Weights of a small transformer language model: normalized queries and keys.
Each number is 128 + 32 x the weight over its row's rms, rounded and kept within 0 to 255. Layers, rows and columns count from 0. Numbers have three digits each. The size before them is the row's rms in percent of the matrix's.

# gate: layer 6 MLP gate, 1728x640, rms 0.163, rows 555-621, columns 64-127
# up: layer 6 MLP up, 1728x640, rms 0.174, rows 555-621, columns 64-127
# down: layer 6 MLP down (transposed), 1728x640, rms 0.173, rows 555-620, columns 64-127
gate555 096:136106103145149192146128128127139148156148072156131167131114088109122119081115157081142168135127092119155158112121123118127152101111116142157149100099089120092155147082205111203068109135088091
up555 098:104123153168143120167135136123112094088200142090135101196107155146158109172113173152115148168073170137120096095135065092193149109123133192121113125114103121135133114063172093119160127148073097
down555 102:150078056144122147129094121152096169102130113150140159118162127101148075183171086213099094126154091130119106105113099087122164090102019108157185089158128126161129120144135195138116100087130142
gate556 096:080121132081095055145167118157139170110069127121123175184140101133101146133147122172108145143081146153096089131141163099151123136064119099118107198106139157127075148151148138037086145104139172
up556 095:100193163183102143091138099050136133137193121123143093134143108182122096045153085110124140115143132114125089122145183146200137092141084122180143051112097057155184203075118105142126178103144123
down556 099:134133143093097066049166177120119116142174128207165077144106115171107128160157169149082165129165159080135127107074114129111102123139065094169180108135128076062073132132162114092112130193107158
gate557 102:109115143094116108077235084142097121127135141089075141071071196167141154108091138093144172119123119061129119134140129121096127128065141130111156189101115060175079093106105120138128098162106146
up557 108:141143164092146109060151141119130120174146136117139180111165120077108062119115125115132157167134103146112121099141142135157138177149167131179138150096135161101164176131131172169127191167158071
down557 101:135104136127062098114147170104132105159204177115170178129159052138093105112141171132147127052128124146159093129150166216139123137146129122145139107118086113121133092128049168067115131110104103
gate558 099:125160148108142118149110167178150159133108103164127134151143169111103137109069138142115124122162135076136128155120101092170151106160118100125123155143187134173141092126147132097130108149173115
up558 103:061187149069115088123104113142150102132096117206121142133135119128123182071128203180086131163136163085118118169083125077123151116113114109108137125188155148145087205060126189112121093074069112
down558 103:144127089131126162064088148136070162153129158113112143113183114156118086162162107109107104163174174121126159097161170080110103153159154124130173156074152118099121167189093134132159135160114172
gate559 104:133092148102186175071083168168111144084111163100095062127144139153102109156111153081168148179165096056114179102122139138095076099150144117121057100111107165182161079099122140188152129110142139
up559 106:122082142146117117066119141183132126170133087122084177107115066109122131153120115080098128111167192076089113125124080059135088125137132110181159121118184134196125070096110133039136147091134184
down559 098:126156123105153112094130146153116083109138128135119154186084111108105129141141127150118142150097116088141124137142155100077144191136128145246144098142148154141083135122141088120077122072124143
gate560 092:098133119107114182060114094137140102148121145102178132135160113147106133134110142128110160146137128169133147126098103131118141105196159138135147131152181142140116086117107163105193099100166133
up560 095:079062127173088148094067134132096152113129091149089126129099157109122106184108119151099137191135082169132066088147140141142158101057172123087160134095185124144090124086120180090207095155133132
down560 101:172162100095172114069069111134100137083113091107119104085147138149136103155116128114141144172105134204121112163125136122140128121181053126129109108113130136121177144079102123204147105175125062
gate561 099:141147106180110169120110100199132198115123109087174106113124138120147140101177093160169119201110159127133116161141087108103134156145101081126180165120145133118138085136094138107168166077130122
up561 100:133083110109106162160090131148119156135123069161156107138076160143170066014173095115107137120123140102104102096126119115182132182109091098170126171124135123128059071104074163128156135108072085
down561 100:119070135189177137112130128136075073129161142129102079109078169198146089157172116163125120076080125146116067161071074090194157112169178141137113074153163077114122128179132166122163130141042089
gate562 102:113121167103151139104126118171110128157128156082088152114126185161198115165107124188168113160123115081106138088114044143067097090156109124128136122153107121118170088120120160120092117123148136
up562 099:131127142151160135076142165067162163115147073106140107115106130135130126078167130120180155123148089141103141102131117121117128161133120134162120105125159094126155162157152143133147097068047216
down562 100:186123168147119118122151121171148134070166091133119100096157133151118172172134091121132139127140107115129055115088152095059151075135115125165117106146058139145163085086119105169149144153140161
gate563 106:185115166068188110073147146145151161137137125126202199172106083186141110100128127165159131168141060143179113137101094132180094102162119135130089109070110165130157135124181070096131098127150155
up563 109:146113116116100111135122156121111127084132155103093138100094140106144124113125119151108142153071138111143177125119144154103153135090120155140174128135164147128139111130103148130101184094081143
down563 111:098164130108200156099135128122146104071147088092110126133150151060157162073130154157162161139070184078122163170156171187125170148122161137184125124149155190150092134089086137154092142093108113
gate564 101:141137113113114159137180118171129177134129100095176156167105076135076179173089116111159121170120166126135138127108073090139196134134144111140184081108076097174122102111112140135099095098118161
up564 103:149125065163072109085071128131110139152105098155159217166105147102147098144077108045099128070161095122107101136105143184114038154132130107149141153084111134138136183165109143124073122155156110
down564 103:115153119130073117133174100097113114167161166100150162122110095122088126154110125063137099123105160063147107183144134092160126134165083162133111082109131164147080157140119114124069150178099168
gate565 099:102107206167119166173094125134114092042117131063097143189163141112115114089141082116069147135136124146166118094118118112164130184130098066132127134105119128153126043121073123135099105160146193
up565 102:175158101107115136142127106083147155133144181161088130087059116222078110117122120125104181087139170146126096166077147108190113134103133153178112123126124079103178200119143171047142103147096112
down565 101:125115189173058109130136129089080084225092141115138145142135110156165099118079132085090215165128068113106070129107120087161090127125093116175106118166161168129102109183118133123176146139141137
gate566 097:046130144165063160112056115080145082108091111145111156149113150074083083123083164124107169149115118144113129160105173116118174128148097132115130099107204202090191148132133115143187132121117136
up566 092:147133083168142136102155126166091175092131127126175096139138131177109106154089104135120141168104088095141124159081086121064078104129129113111173133187095147115151101183093132124130117070091093
down566 097:204118137141141128169131094139141135112097140178087110119065097181116121164176141064052142139162109117132099152158128081143155137150148162147129109155133130168098128179081086092074146137172117
gate567 099:094086138108178126075181149147146166142116099109119121174100125131128162122083146096113191096114146106127070171148111089155125176146149102117108109154127147171102086117115157130125080110146164
up567 099:133173090178119060117135136078138144157173106118080109143133143124161148143148092134110157155129124081046101121131151101146116127125106100151121138160119112094076081135091112141057120088098172
down567 101:153067121170157117136136119136120170093130143122163205127120120143102143127125115163093116159142132110204144128138136156145112169143137082124147098156128146115060101133129185131174145085157076
gate568 101:112119132131145155184139193092104137183151186143164081075143137134123148085094176144172081093149105107097153145128185150085140149165139083137115163155089189145115157137091121200139160064164078
up568 107:148100140147086086108115080071142129146155146159136163118166141087066155109124104036084175116088144157140162080133073125147146166161107162163103177150195184166097125139151128134100073166171187
down568 097:116142129133130110120136135076127138120134095154124140205087078146132102132135140112082090216111190114133120118119100061121102160117162200117076148087144123108108117121189090126112113112137173
gate569 101:119145140161090111172178160094133188108077094134145070139159139134151098119165163126147125110145142150112140114123142107125153198161153087155081115122067095157136082113150140120079156180109130
up569 102:147153121143145135125130118156120087089204060130113157114115140043099139183103108139115181155092134175149130139162139102155124147121163154166114162149130135138104106143124118170130127121070083
down569 101:121093059143097087064133149108180128117197168116089151130114151108135140128105152100148163100144176090137212133134144118133096081075116161120160061098190138094118161102138142081132174145203102
gate570 103:110142130191136128090109174108096130139116143189168103119097113148145164148154123157138100089102144134150170120146150138149115099149129069143131139114120148112116143128101146105095130139117180
up570 098:101143150107138136181132165148151124122146142112128118083120111087133134127094139113117104103089123106152147149161110048148148175085207118128120189135137153158218134137161121140149201132116109
down570 104:141133140109105131123133170143156118097073097122062144139116163168167163110147217136136156068081133153149092100117163153102156147119059056089090109101090136142109186140157175101130150187112080
gate571 099:132162150165128151106092146148104152112151145107214148142134233129145093144130090167167076118147136134088171073110053151118096176156111069136127089159150120098191107123095160086112101155193078
up571 104:109140109089074144153110156161118178152083129089122116156110097108170103113114130120079056138201117157175131100153177151128120140150066103104119127071164163127056140140113124117143147156163111
down571 101:137115138186095103147087097090134112114133122123122140160151160150196127095146134125132166134114120103099136145166117112172171174152146065080183143109055150109125125095159141159130158134124094
gate572 113:139191070102114113082108107146137116134040102169176091156141196144205147143185157101116102128103161156145120128155154106184057120156126141170134133116077155128096097064156132115097126165135098
up572 113:128144134128061098101018122204124119161156135117131105131076147154112126146118146110118163149116120130127123155126129109149112111131110086091150156068120140149110114141171070106114144194206193
down572 097:147120179201100122159216111167178107081110080149131189053107111158121134156143111139149143144112087114177120087142089141163137127132156163135127133192087074133156159200107130127187116143171106
gate573 100:121111125115121098126141080092130126132105116174114155136114114117180140154160111170102121126186159151122135129114092119077129130186180120168139112130124119134149108118138108127181172103156103
up573 097:089056124093145118137171093127131087129061166211152115117150053088124182163108123162134109131147117152140102122152063135114129100179162118186183159128102144138173080165134118107159195116134118
down573 101:141075187133156171107157117143162128138177158156131089152140100163105136101088131103117091118098101055133160152119163092111085136123130149130140162146090055147169096095142112125069117153123175
gate574 097:161146098052074147119079147065148087163101104070158086115138137098097109193110118177162117121151148078064177133078142126145144142103112127190116079152094079183093122146102099177127121105141154
up574 095:140076149168100194175131143133109140171158164145160112069113135104126107079132128143154109151208135121074141094234105102092124116105127071154105140083154156162157118126110174188137160133090179
down574 098:144155189119112147140122140127140146122141150112112120119164108137034134193093169122178155100089147142149101159098144140141121101025161132112109140236144132129094115075157156132189114111167141
gate575 099:086140133164134138170178086110153067111091113119097147139078079155145116048148108170163117099119119188131112139109129105109174085173080152137103133170176083105066133145155150096117139092178129
up575 101:154099123118163123167106091138124165187143171145120159100144163108167140109110088130161118115145140099167146157144105112129121087123112109138084069148146181171153086166114133171174124147188089
down575 096:117133112146068190142126125103083162176160160113136099140085085103117126118149089176157114153176150104156106151139167094135156151144118106153113096148116133071159167110141120097065149135143111
gate576 099:159094127113144137171156100122105115142090133102131147113152227119127135127152139169131173148096140107153083212132147120160200110112137130165136158157119118087140121080123123152079063094173183
up576 098:138146150115131134174149119100104126107167066124126112120112172064108118135160116128139139128111113136117121104115176179149169121100137135129160138150130198082080097150117114104120149096165105
down576 100:170084191058153063135149110151177120150118110134164169184100175115096119186118058162096137124103137153106075136172085120132142125063148130062192149115142098131140076118130119116144141095180029
gate577 102:107127139129170106145190160074131124084136127133143081093159183048122147087153143169160111177126136048139075067158132148124132197165167138170105087149153116168084139102139114161163159102143131
up577 100:075093203111157170089170145165093167147192134133092120136167174090088170157196129111158117099095098140100163106128088102150203082117164156138130095123072138155067130135142117164125088198146133
down577 092:067156128093166121101068153088137107109083134069147104138154087120129154148091201120100157139077123164175118109085138101125168099086071111103150107144137109115131156123159140132132123095160124
gate578 093:096102142123205083047123088158151105092156170131137182153153149212103144050167135114118145213136076115154151150108110193063144120113166164182117122145175091141137150116099103073053157104145119
up578 092:105128122113139185092077143109227158168115054180081088072096137096158132136129127171103084116110111058113122100100114104150109164095105119128125129143063093089132158140121192153072132183171175
down578 098:114172172101153152113156083188166106108157122152148180202106145214164139100136085124163111143133167073118149126158114149163073151142128182154128157120192112149148153186160119079127134136088104
gate579 103:119210069163101155173073123176179138136122150120132170112122117167098124137115099135050091121186107078153123133157126125137067130150172146175127199125135119036113113180167085124178155104106084
up579 104:125189119121101115127085094088106102098169092155059180138164127116108120121099148157046143118108115127070174114091159156099089125105140152083125079093084169105155061105129157136102133153123113
down579 098:140134103186092086146113100173123140148165135117061138116135147183124131164112067054158182147132164122158129134110149135146091138152184198143087116143113173119159171138152165109198120154147142
gate580 103:159121111140147163106180094147095101089154090131144145074150133121091111104118132142080127121147138145197117120156126081061161104143140137116177110088079095146187172071124161171150086106138186
up580 094:104149139170132090128181152156138156117171070105097109162130118114118105117138110101102137178155104150111122080172130159105151093092150179178145116165062100117140093127092108131121097132139097
down580 098:158117112138116104091132136160102096124133124158149101083105114082140145122138111166156108152088177039101154137114118136155162115104146121154091128125083086123142140220129148126079079104186134
gate581 094:138128131150152121095096165172123106126138128136108117092165110147116080157106156129130126137183086120135113170154150110085083160064142094081142158120118080127113124104123094138091119152092132
up581 097:110099136154094116094120087139145169090151164140194210178124109099144139186137141130096131105163144087123112118163089124152157135116111154126175091109109076187119116117113162137110128186169176
down581 104:108137126046150099088156196089170120164116127150120125155125064154140096122144142104140144126158151119116139133141122128128128097041094179164151114099120172160158140082113113125160188126154119
gate582 100:147156106154141138078136119161100137094159078103116122120114109128173084160190088146128124086111094082117152148084081116126083109067137134113189148132098102145126104205095122138124117169164077
up582 096:079105100167115120088179119114113151092097093096101115142141108122129157150136121105147121089131124092144129152140139097093091134107136138192158157147150072112215092170075124121183163136165065
down582 101:114120134129158147114117127076116135132142087135184152113121195164125123120149148144125104122102135113161103190106059138208084110107183122160190181218143168158104162207141111153119161171123129
gate583 101:113119160094112093136150161121193118149080083137099109127084128150075117126131127175199172124127130130076037123163100115156090136089174107150110138139143149144144113078159098066164086147119122
up583 100:122140145082155089145178182079134116118161085122125103096124163130141155125143066050129162086155107116164132072143123135093054060176126138205113133180159165182097097134138132086179108139117146
down583 101:108104098156135174119139104146137119122147095108116155152137117166126119141138158114152138161144123131136110094108138119175070085110149167132077124092137138095143167149093087064151119181145156
gate584 103:110097132163134172099120131116150094130108174157101138066149137133168087122141166098101107071109057118131131122154069110075102148104132137072136147151117155146125145093129126148142126170148144
up584 102:096166114111171133157153118126128167141175134165124103131130107174075105136117088129136080188129124056056196106121077125183162053149141120125129172136085104160080164137107142106056161133128077
down584 106:124123152083106143123107127152170132092096151162143130079164101143116124132173155119149119185121172108152195170120143135119155171159105155185209131089151068119141152112151111094129151078139131
gate585 107:128149099120164146103152100093161162116166165110105152137077093124168088081129150162153172157100131117146116085156174142137096136142129102147164070110150147113165094109147142170141090128122119
up585 105:143073107189034120193130093171104103149139146138071148153154122124167107139081139121090169128077129152125064112153099156145112148136109100054120173187167146162158154155181104116119145147159148
down585 100:169132074179187155155136104182105211154132158103134112128115174105114129114143168104141058084147094165136094134199123175125136146123145083137127147181102109171178069092123131113145120093119103
gate586 097:117196145156100170179124154145110159120151066150135062165097085201145146164078131127123121112107201131158100108152075047153127110099114118079128132097131127132119103146115140188108132125117108
up586 096:151085155107141158076093151183216128145105158103154091151021087079127185135177136127211080157111169100104118085090095124182117184128101120160139148127116080140129160116126162174136152072108107
down586 102:172173147107166127073106147094148113139122101116093119176122145127148135126156143127157171135070164186178087130101094116178129226120073104125083111113094137102138119192137129198179114137127145
gate587 103:132161095138084118105194171165119143143138139109130148150103137161190130114092191142095120086092139158108128144117112084142154136083090105103113092143142176140143092142174154118240083185140123
up587 105:125072130131131105149144118108166196093116132091077142160121163147129139156104157128115124103031148154108122096099126168102110128154111140076137088128167154154163174131135137152159080087136166
down587 099:137128063108113158179111159136172154175124150156116155092158130137061096142166147193153126115108103152159089088082110102087170093135138142125136180089190123138112153138137086139099153140090121
gate588 106:160103079104106174050121119133136108116096154109112141060153121093125119110104151123107114134178098118113126124118146097125178141120175108091149166144147157113165135116081134133176089098176133
up588 104:113185134122141178100132143138080144120157111173152157181207146134125126114065211083097117117107131099126159146125126097121131066172143155158086112120202152062181139122155122130096172112116135
down588 100:153117092192118102157129173109116105175164035122116101166091127152139097151133121128057117144153124124155170165203106100133128165145182138134126153109123126145126170142177098064116128143128155
gate589 089:045166155056160073126123065139132104067107041146117189152142172130126073104116125105173159110102132180212115106072189135117115138168133159119189143118149168084102143059151135132164137129091094
up589 090:075129155014070176131134134139091145145163138164142108074162128180119096104176125080136091119113144166161157073122195134146120101137151189108161192155154141107081121075142091120109162089119120
down589 096:143120138106136142094140089105172103099132075154160068093065113131106123120100129121118157138122116093158101047070127136151147119128103137136178100095159132134149146084130099184181056101109141
gate590 101:128160122145092158116117097122157096101144158124112137142130155109117165130146186144083118166163145141111084156084118122132139158184129147137159151095109121078139079154110152177110139156050108
up590 103:122140137097137161081139169147132123091126108097128096181150149159145092159007150140079162161179100105140040154098113134148074090117097134102153142090134111109133070120088152093176117075049080
down590 106:120097139112068189190134152094135163132109113120115108113106150160177171140096149085155158193071193055074135085092154107139150117152095158114128094056102156151062190130138159104134101142124153
gate591 096:081122104164148149111151150096139099166091149125132094124095055151140160062127134154103144087149083122151111152157100128167103175151162143170097109121148081108129050128104114147171113183175106
up591 101:118164113099127099111112135117151116104102053173144054110098145128176148141126078162122070109133114159186111166138115175158097160107110173129093114172117098138142132126138103203141119139131164
down591 098:119111125145118132115111163154151174112144085124163099106125153161160129130050146112184126111152155151135108218133171189124112154186135125135134123139138058165157154085148067130131123118127102
gate592 106:138112077144095147111182140157128114103109170102100106161146122118077126146109136112157192120174127183128159118131096123124154096137094091143162114126141096131141065104136155138097075098148117
up592 102:046078117059129171141098110141091112116091104123140127165186061158111173112075140127119155143151188128111116149118143161127092074149101096079097173128179102107091097153157065119138120130186088
down592 099:122170134107144183145140112147077146100125159140077117117074121131120119160020136133104081131109116095064165141123127121135084135134096230168119163123152110168155173113082097118071109135123185
gate593 104:153099068148120124164130132108159109131174135104099116146096105120107125060190071170139126136156164125124140137096118156168110150176108067116126145132111114113123120107084147083174127137168159
up593 105:075155138118063098093116138186125161123117145127115117100149091099118112184098090106172134108114179096167153132172175154150083160153111183126116147042206154187140056119085119154123166172141149
down593 109:089064107105104173107105143112119152105151132104165192073165118163093106120078112161086173138093141088151174153146170138080186169141133123080170107109096186128033098166073167100096143111162153
gate594 096:122172132186173124108162073133157160108124173135141172131083110142145154126117151165147089098131149166170216102124191108092132107121104088169166085157099109094195139091120109110151157170153122
up594 097:119138115157106154109149182072138085150155155187167151095136200079090142133135129173130137150078097156106105129084127153128170151136171100160164147139136102123110104117154176107134147136124072
down594 089:151159106124124152150133071136147197147126117104100065170184077150153113114098158126140153154162145155170082132117126067146112097097122159175134155090153133151171097116134079173158142164106115
gate595 100:113164174137115077151214133178167136082219104147126107156138128106141103164196147144124147120094152071110116120112043110128130144196058137175099126129169108138107139138093085109131143155156158
up595 095:098128178102121109092126094158125108079133160106147149072090164140115152094114071165121140149131157096111127079083111172130128143131110168085127078164123066095121114119152175102137184121107116
down595 099:162127104109087136102116127156098076106108124121141075084128140176097142150145082076115165149149079173088197091058144234115067084123109146101071157157083122131147140157119169110118121098156219
gate596 101:100117104074126162120134128143173133123129124116122142126157137180178047089162145101135121120107095168165120144091130155133133090130100134070138151137096159173108131175148096167117056162151166
up596 095:180125095120136154113153099151113087105122178110086108146145056158104168181122063149112181162111189115088052065144133073110217170090142158126184159143142110078118113138157105189146135133133115
down596 099:174153070092079137155125146105137110153155146161094073096115089101122148111155134168053117118158111145153134052055115128159079084119126144128138109128088129125132123142124126111126150127176054
gate597 094:133072125165132150164126155131103123142106146229114100121176108072151115109135139172113092223100149181135144124081175138138126156053120158083112200129111144116086111116114139113131131167135086
up597 098:144091047093180090146119159150184099174120125135123138084108109162179137162131097142071086078131083105153154130195127135099149127165081097120137184133133139121131138094155158140080148140087182
down597 100:143096112113124086127109096113089136137210126133108154162084151138147118195112146115054147150123133134165081109090140136087065101112106119085197126086185117129110147120129117113145126125130114
gate598 108:162169126186147052132129145138093173166102172126149171158149161120109120132112202142146087116147074117163106134149082088169123177123102112146107162096116141152143089110144104133160122120184127
up598 107:173155084171116081034132128148159104145162119109086075162175176087154115127150096191090140098094140072190142142127210159113126108129120128152191202139185146142141152181088153071089117080177140
down598 101:133135134150171105097111181121185082170104149154135132114162142098084145150118169138128119075125170103116069113151133120142143138129097178106129093100143144153149117152118091117142124100168089
gate599 100:139181149117120087160131084087090136117145138128022157141111114054108066147172095113141165117150071125164197131163140104096091145130097119080116120090129181075133170180159116176116135184135200
up599 098:177164147160138113110136045138152081106122116130108098131125159115109110109115150092100167087127106114127104085186045202150088123123153181143146157172124139160076160090117155135178130106121173
down599 101:107083111130105120115148180183095128197096129114123136170151218052166072139130119107084082097134123165130137064118123164120163113113165118138114142108098114107119112074148095109191135119112074
gate600 102:106155090148042148126056116114078154096079141156185152134095074161125118174135222094096108133114087153148116101098123145047083164105133145165177142130121132124147147121156177150155109108118090
up600 105:114144148148093133159130088093147230092131078205116145123098082164127085144084146097134160163101154185110099084090098137097140130153098090110135146162136153140148149159133122136153097128171123
down600 104:135121104115139088202113106120134141144098094108172156152099083139175143147157155114142148121128101121089109111137056175135152157122152140168130122176136118156105149109123155117103169141159134
gate601 097:101183172156092124093139131137144133137165117167104171089136178168103136142115096129136122175106152108086114115203134106116087105089162034093116173173159093136128189148130130174087092153153096
up601 104:153107136149137093137131113120129198194129131082117144154130124094090185192138133143141164116166121117170158165118132143163104180149093124165158077077105131132076179143185116132075125125129140
down601 103:094154080120167110174134083098108049151127141116155132130123168136038177096129116161106170140200076105119144149138110132128024075157144078119143145142192173140151128177136095089105166119124155
gate602 099:104215090130153203124112148092108055106195159181168134126096127180132114137082148147064106080189077137130142118130129115134109153110084082151171124133157069162087094173092156144161132175142132
up602 098:067149117143065137102147091191084195112138150147076143142093155165059155120083117104147109130157110118095111102094097153134110151076054153085052140166172126156099130074146164159146141155146048
down602 100:089176167108087136116085119130167136121122160137130118190160080100059170123164112122113143136132158020126129189137143133084084097113163121115094123113143124122202133145155122151071148102164145
gate603 100:102127135061077104152072152166136139197113131119098112134116071149084177135155130156145157173148195102073070134130154136130135141126086107113133165162144114155112184156120116100096150142177141
up603 102:125173160111103178121156103133119130114123132084112158105131124110124173123148072160111199160112143161110095105123161086133140171144138059145093054131103135157118145144117114140107134122130103
down603 104:105150094209145173175140119151121104094084123147117110108098118136098113142183164135102078164113100100133138057102091120154146074153066096139143161146150137191105086123118102117108121158040118
gate604 100:068181155055112090152124152099129127094112125054144165126115150162177141108151157142125122137120161121177127128059126139117124167090122140134044151133144096145127152132075058182126102169061153
up604 104:116110151162087126153186143184088184117109145129115141138156152094197117109162158113132087115057148156176182086140111119172179099106140131146077140159118148144121132158120136153147149093142084
down604 099:144132127204152117155153106150120197073145114119138093095163196052123147071136111169110112176128105134188136140108133087152099105141065117109102105127141173101191124122120122163142165142126137
gate605 098:168117081153139125089093120119101117103072128107050138147106168173093172121104119083143147137100085149080170124093163106130117164114118136099089163189120149079111074178085190097183094152160087
up605 099:111125195147134161054065122084114130138117106109130115158125108110093171128167114128091181093104143104138119132107139118148096092074090141167124147095128100092104147161081162099162142165121159
down605 100:063114133119170137105113116151090109098101139101090106122106152110125113166092096134116105053139129105179114182154131158087111185102117131138124097132115140135142070109135139062114136167125118
gate606 107:148141096155078153152157165174106061142117135131098079178117160177152074105114147151161092092181150133178145092144155182100188115144114134148089135120155157144144154163129067155127135077141168
up606 111:125171108072113138147139128105143126140115127091108135103125129122117088126151163132161134083133122144176138107121157148113101111140086115107137118105178100143172068147168201099104175112118090
down606 097:100126160110188081154112135124117137124111112046162159133020132126161148122094128097132172195147129101124144121207114094120077181152099124140197122095103075163082138110139120116096124135113141
gate607 096:092136147090137139147183172164147161052118123181173104082119077087087086117127139183145124118104161156126150166139161104114181135148192119107092196162113132139138151115158143144129129152162119
up607 098:106089098165134130119167182128080109104093127150139131121075174161155153136137100136150096096139141094110117141188116126121103199197180160127135102113217171108200152130089153154161100084136144
down607 093:164122105142068159119147141211149141143072097158083111019153118171141110186101164137053141130122146121062146135155134094089128116100132171130105126134109125158107111163145112175190155159109149
gate608 093:100103164090117116174078122123158094176133137194148186205140179058084129169115128145111176091111107111146163145160196127099049125104089105121140120103092099089077147158108131139119131085172170
up608 091:117137129175101188078220192077148128141084087132115122021137100115112053160181124156124101156081195140084141126100096106144145139107176210077105118131112143123126148101182081137110100173089106
down608 103:088125142152109089169159191174075195188162117078097181090116082211139149127160145201146148166130124085138140135128091137110086066134130087082136061182138132175135103207155152060135152107183096
gate609 103:138105147124109126116112144120124155139161186168123116129119123158138110154061132141141171102131160177108111110073099156172124079160185198083093089136129079140094120086144098152191126105170108
up609 102:148097093134134141096095131131224132117171115081082123108128117131155118162101093135095168124171089163103078168101102106112115197076129081135051103132087104130154136069079124139120084120102108
down609 104:138123141108079135095182144119168089094092131073117144124082187112147120193144145119176076124141102083149119136170138186130107122119138088120084174170108132109114089151083100130142103139133131
gate610 101:173168141123099110043142099166078135097139108155164186113175165158057107111130141167108131093066133096172111184082051141092108047126126120120100084157148174105117128135133178090172175162163152
up610 101:054141077128140129202108169126133087104045137098096091121081079167154158151130177058149092115150084070141171063106123092158132187123135086129170141150075140144124157156177117116081153101105131
down610 096:084161125110120208104147090164146150150169119155085144126155130152126092141152109141112137141116150154120177134130108138121122190064162082120142166129168086118090100073127136074181133184143127
gate611 109:102094110132110142087138165123066120188140108082160150144106142119074132108108125114118047125136153099175097194130156150127117101138116146140157109180094111160072090111166141211182144112164130
up611 107:109102137095154108062122148093084127073084154130133134148160168124128076155103125194089099118208107110094139181069119119142163099149153085110107198177089086151048131135155137182165101087147146
down611 108:093141132121117168192102132122157139113142145123104112092136155147145142118083100154201130094122134082136089096097151145150113172154114106082153097100130129166149139142142166151168151054122140
gate612 096:116120100119111191113069117159156137118134129168120157099126137171057117153099114182080157104118104109136177081097094070118099079147131106109104119048181082171134164093141115151127194130137138
up612 098:123171118104082136135110146111145135155156120149079124057107124135128168130092149149108160171112154105144115140139082131125136178136192150167065124153155111139167132123124128171108149118145084
down612 098:161137225101116131111099057118133123172166087119134144089146172094148160137098137123125108202146137063124175210130115144122092160173132144168104085097146099057097094120072150141158114145147182
gate613 102:138115215080138143161119109104149150129100069087072135164131091115111072112056102167141139083109106096153131142172104127110133149140141156118093160136105149136140179166159111046171118112117189
up613 099:111109133143112051144152115154130092082163101152119088167102162152128102118112112162122146134092163120159166142141119113140135080104150133157137108129094124072147171108145120139120150135109110
down613 102:132133123144109153143181099092113127098063218162188124162112149107130097092087158145115140143130089121127127113146120191084157105168115089135089164107121105204100074104121188138110099131120072
gate614 105:175169119123094116092142146136113110108076108137181135151083134137140175086139127166109107194131161168113129087133155104117106124159125194104115144113091138147135096090164169161115145139155151
up614 104:106125125128179150139128135168117112107133186100138164134112122151070132180140159100024102072169150105151121082113113152080081084085099166117124077114164105145132144124052106145095080150083183
down614 093:101158133146130148136131158130087143123133116119154153125189137174056134084146146156115134141106134153162086185126138166148169074165125114141165108129102126136153143129177080052075183149139145
gate615 095:147151158112122085119116189124112134131132146162083079120145143154127146114122142112129108179146135091215131186116090096126093121045167147091126106159128141147168154166123073140134072157127114
up615 100:163132105144129152102143092113087145082142143127151185176135128089120130130135059106111164131053109093125157107121122127109095175202182158114162081147110115094110101118168138143095147103117126
down615 102:116151169116142087092015083138134114155057151127144175121097179170116126090069174044182094115050126142126139102143155143150132129141121120093083095111048122206098104133144131107110138085138104
gate616 099:126161080099118126119157123129125108122133124101097156126099181167154168152192147100092149115070162123106109136068120137159201214134096114116191098143157179144161218087078151078074113173112119
up616 102:080109118102130126146170147056147066085104156088131123106077140121178141114132122127116125170093157149134147102145155134178178152172133165121173129142122095134107098092088163126060093140147168
down616 099:136061091115100135159130108106202154065176103137151099126157149149133184116050066121105053136177082090165102098113120144176151127098133101127162154139124082112135164116088096162176162157105122
gate617 098:178079146160158156127111115165140102152120105131135176133101195168104199132107127134141053106080094157102196152151103161063120119142047135063191153113096143135099146136129134093160111173128127
up617 097:164133145105132136165127173150141189115041138173115151113174164125131180130057112091104126095152138122118115149157188157133150083122114046141169147111113152136137153096173120178094127073159116
down617 103:130104113040139071145134108145121106144080067120111182047122166116086171165133137099124131173058111104137135086114137107093107148157132066113108120160074128168112125151146088114088139180136207
gate618 097:145138089101125168108137108109191139169119138103131146071128183132095132093106169172082122178083146133137135086125158116162176105093132142090152174098121169150098118101172105132132099171137187
up618 100:096111076164163143092075104136093127136116133133096050090056143136149075100149101148152128096144141127144137140118147128130102121115134142126139075073151113119121134138090161112096119154134138
down618 102:077143100109138114187127179106102132069183179126066084145141091139128104092132125112203157170147161138127134138100190147097110127125167153122133116139118145133118173157067138117126130110107133
gate619 097:087150166150136046130093062139156109134138162124158081153115135089142132105107082115108109131173075110101126155121158144095091065138141138134103156144153165128155156140156124156223098094139094
up619 102:098127179148128096124161059189182105152111154108174123093067040096127180088109123065080159143103139117120107138126118149106063091139099130112129160076183121145160073155152155113153097126152176
down619 106:102134137134119137142104081093125138146082094098121092046096119158153126099094100143088143136153107162161133127093101092108106112163158147106135106088070158096099120190160130104144152131206140
gate620 099:129126125127125101157141133076139172122127101182161128115118095126142156127113087114078163094102082113148206171135154079193164161154095155205111164134077198131089162107154165149163112122132112
up620 101:089093115102142113207137110124151119176135092095120113144105179065159080067109152147057163107106121121177113118135143156090161151151117187155117136099138072167119103064124149123094110153083128
down620 102:106127132128119113122169104126103100107128101080145168143142198094116183081093176142116118117064164201106109141157160173099112077115133105098108117182155100131127102194153102187126116120106121
gate621 101:182125118132137105096110104172105132168130128142138098114151151133137087165146118130134087074146133088101150137135154143024101213093105180080098116096124089111108100038124165178115152135164124
up621 100:157131086137146150062085161097076121122157131132140122092156141153125145158020120180166136096100133123159065133042144104155167113102124143153213085124055180153169089134145102076169129117167066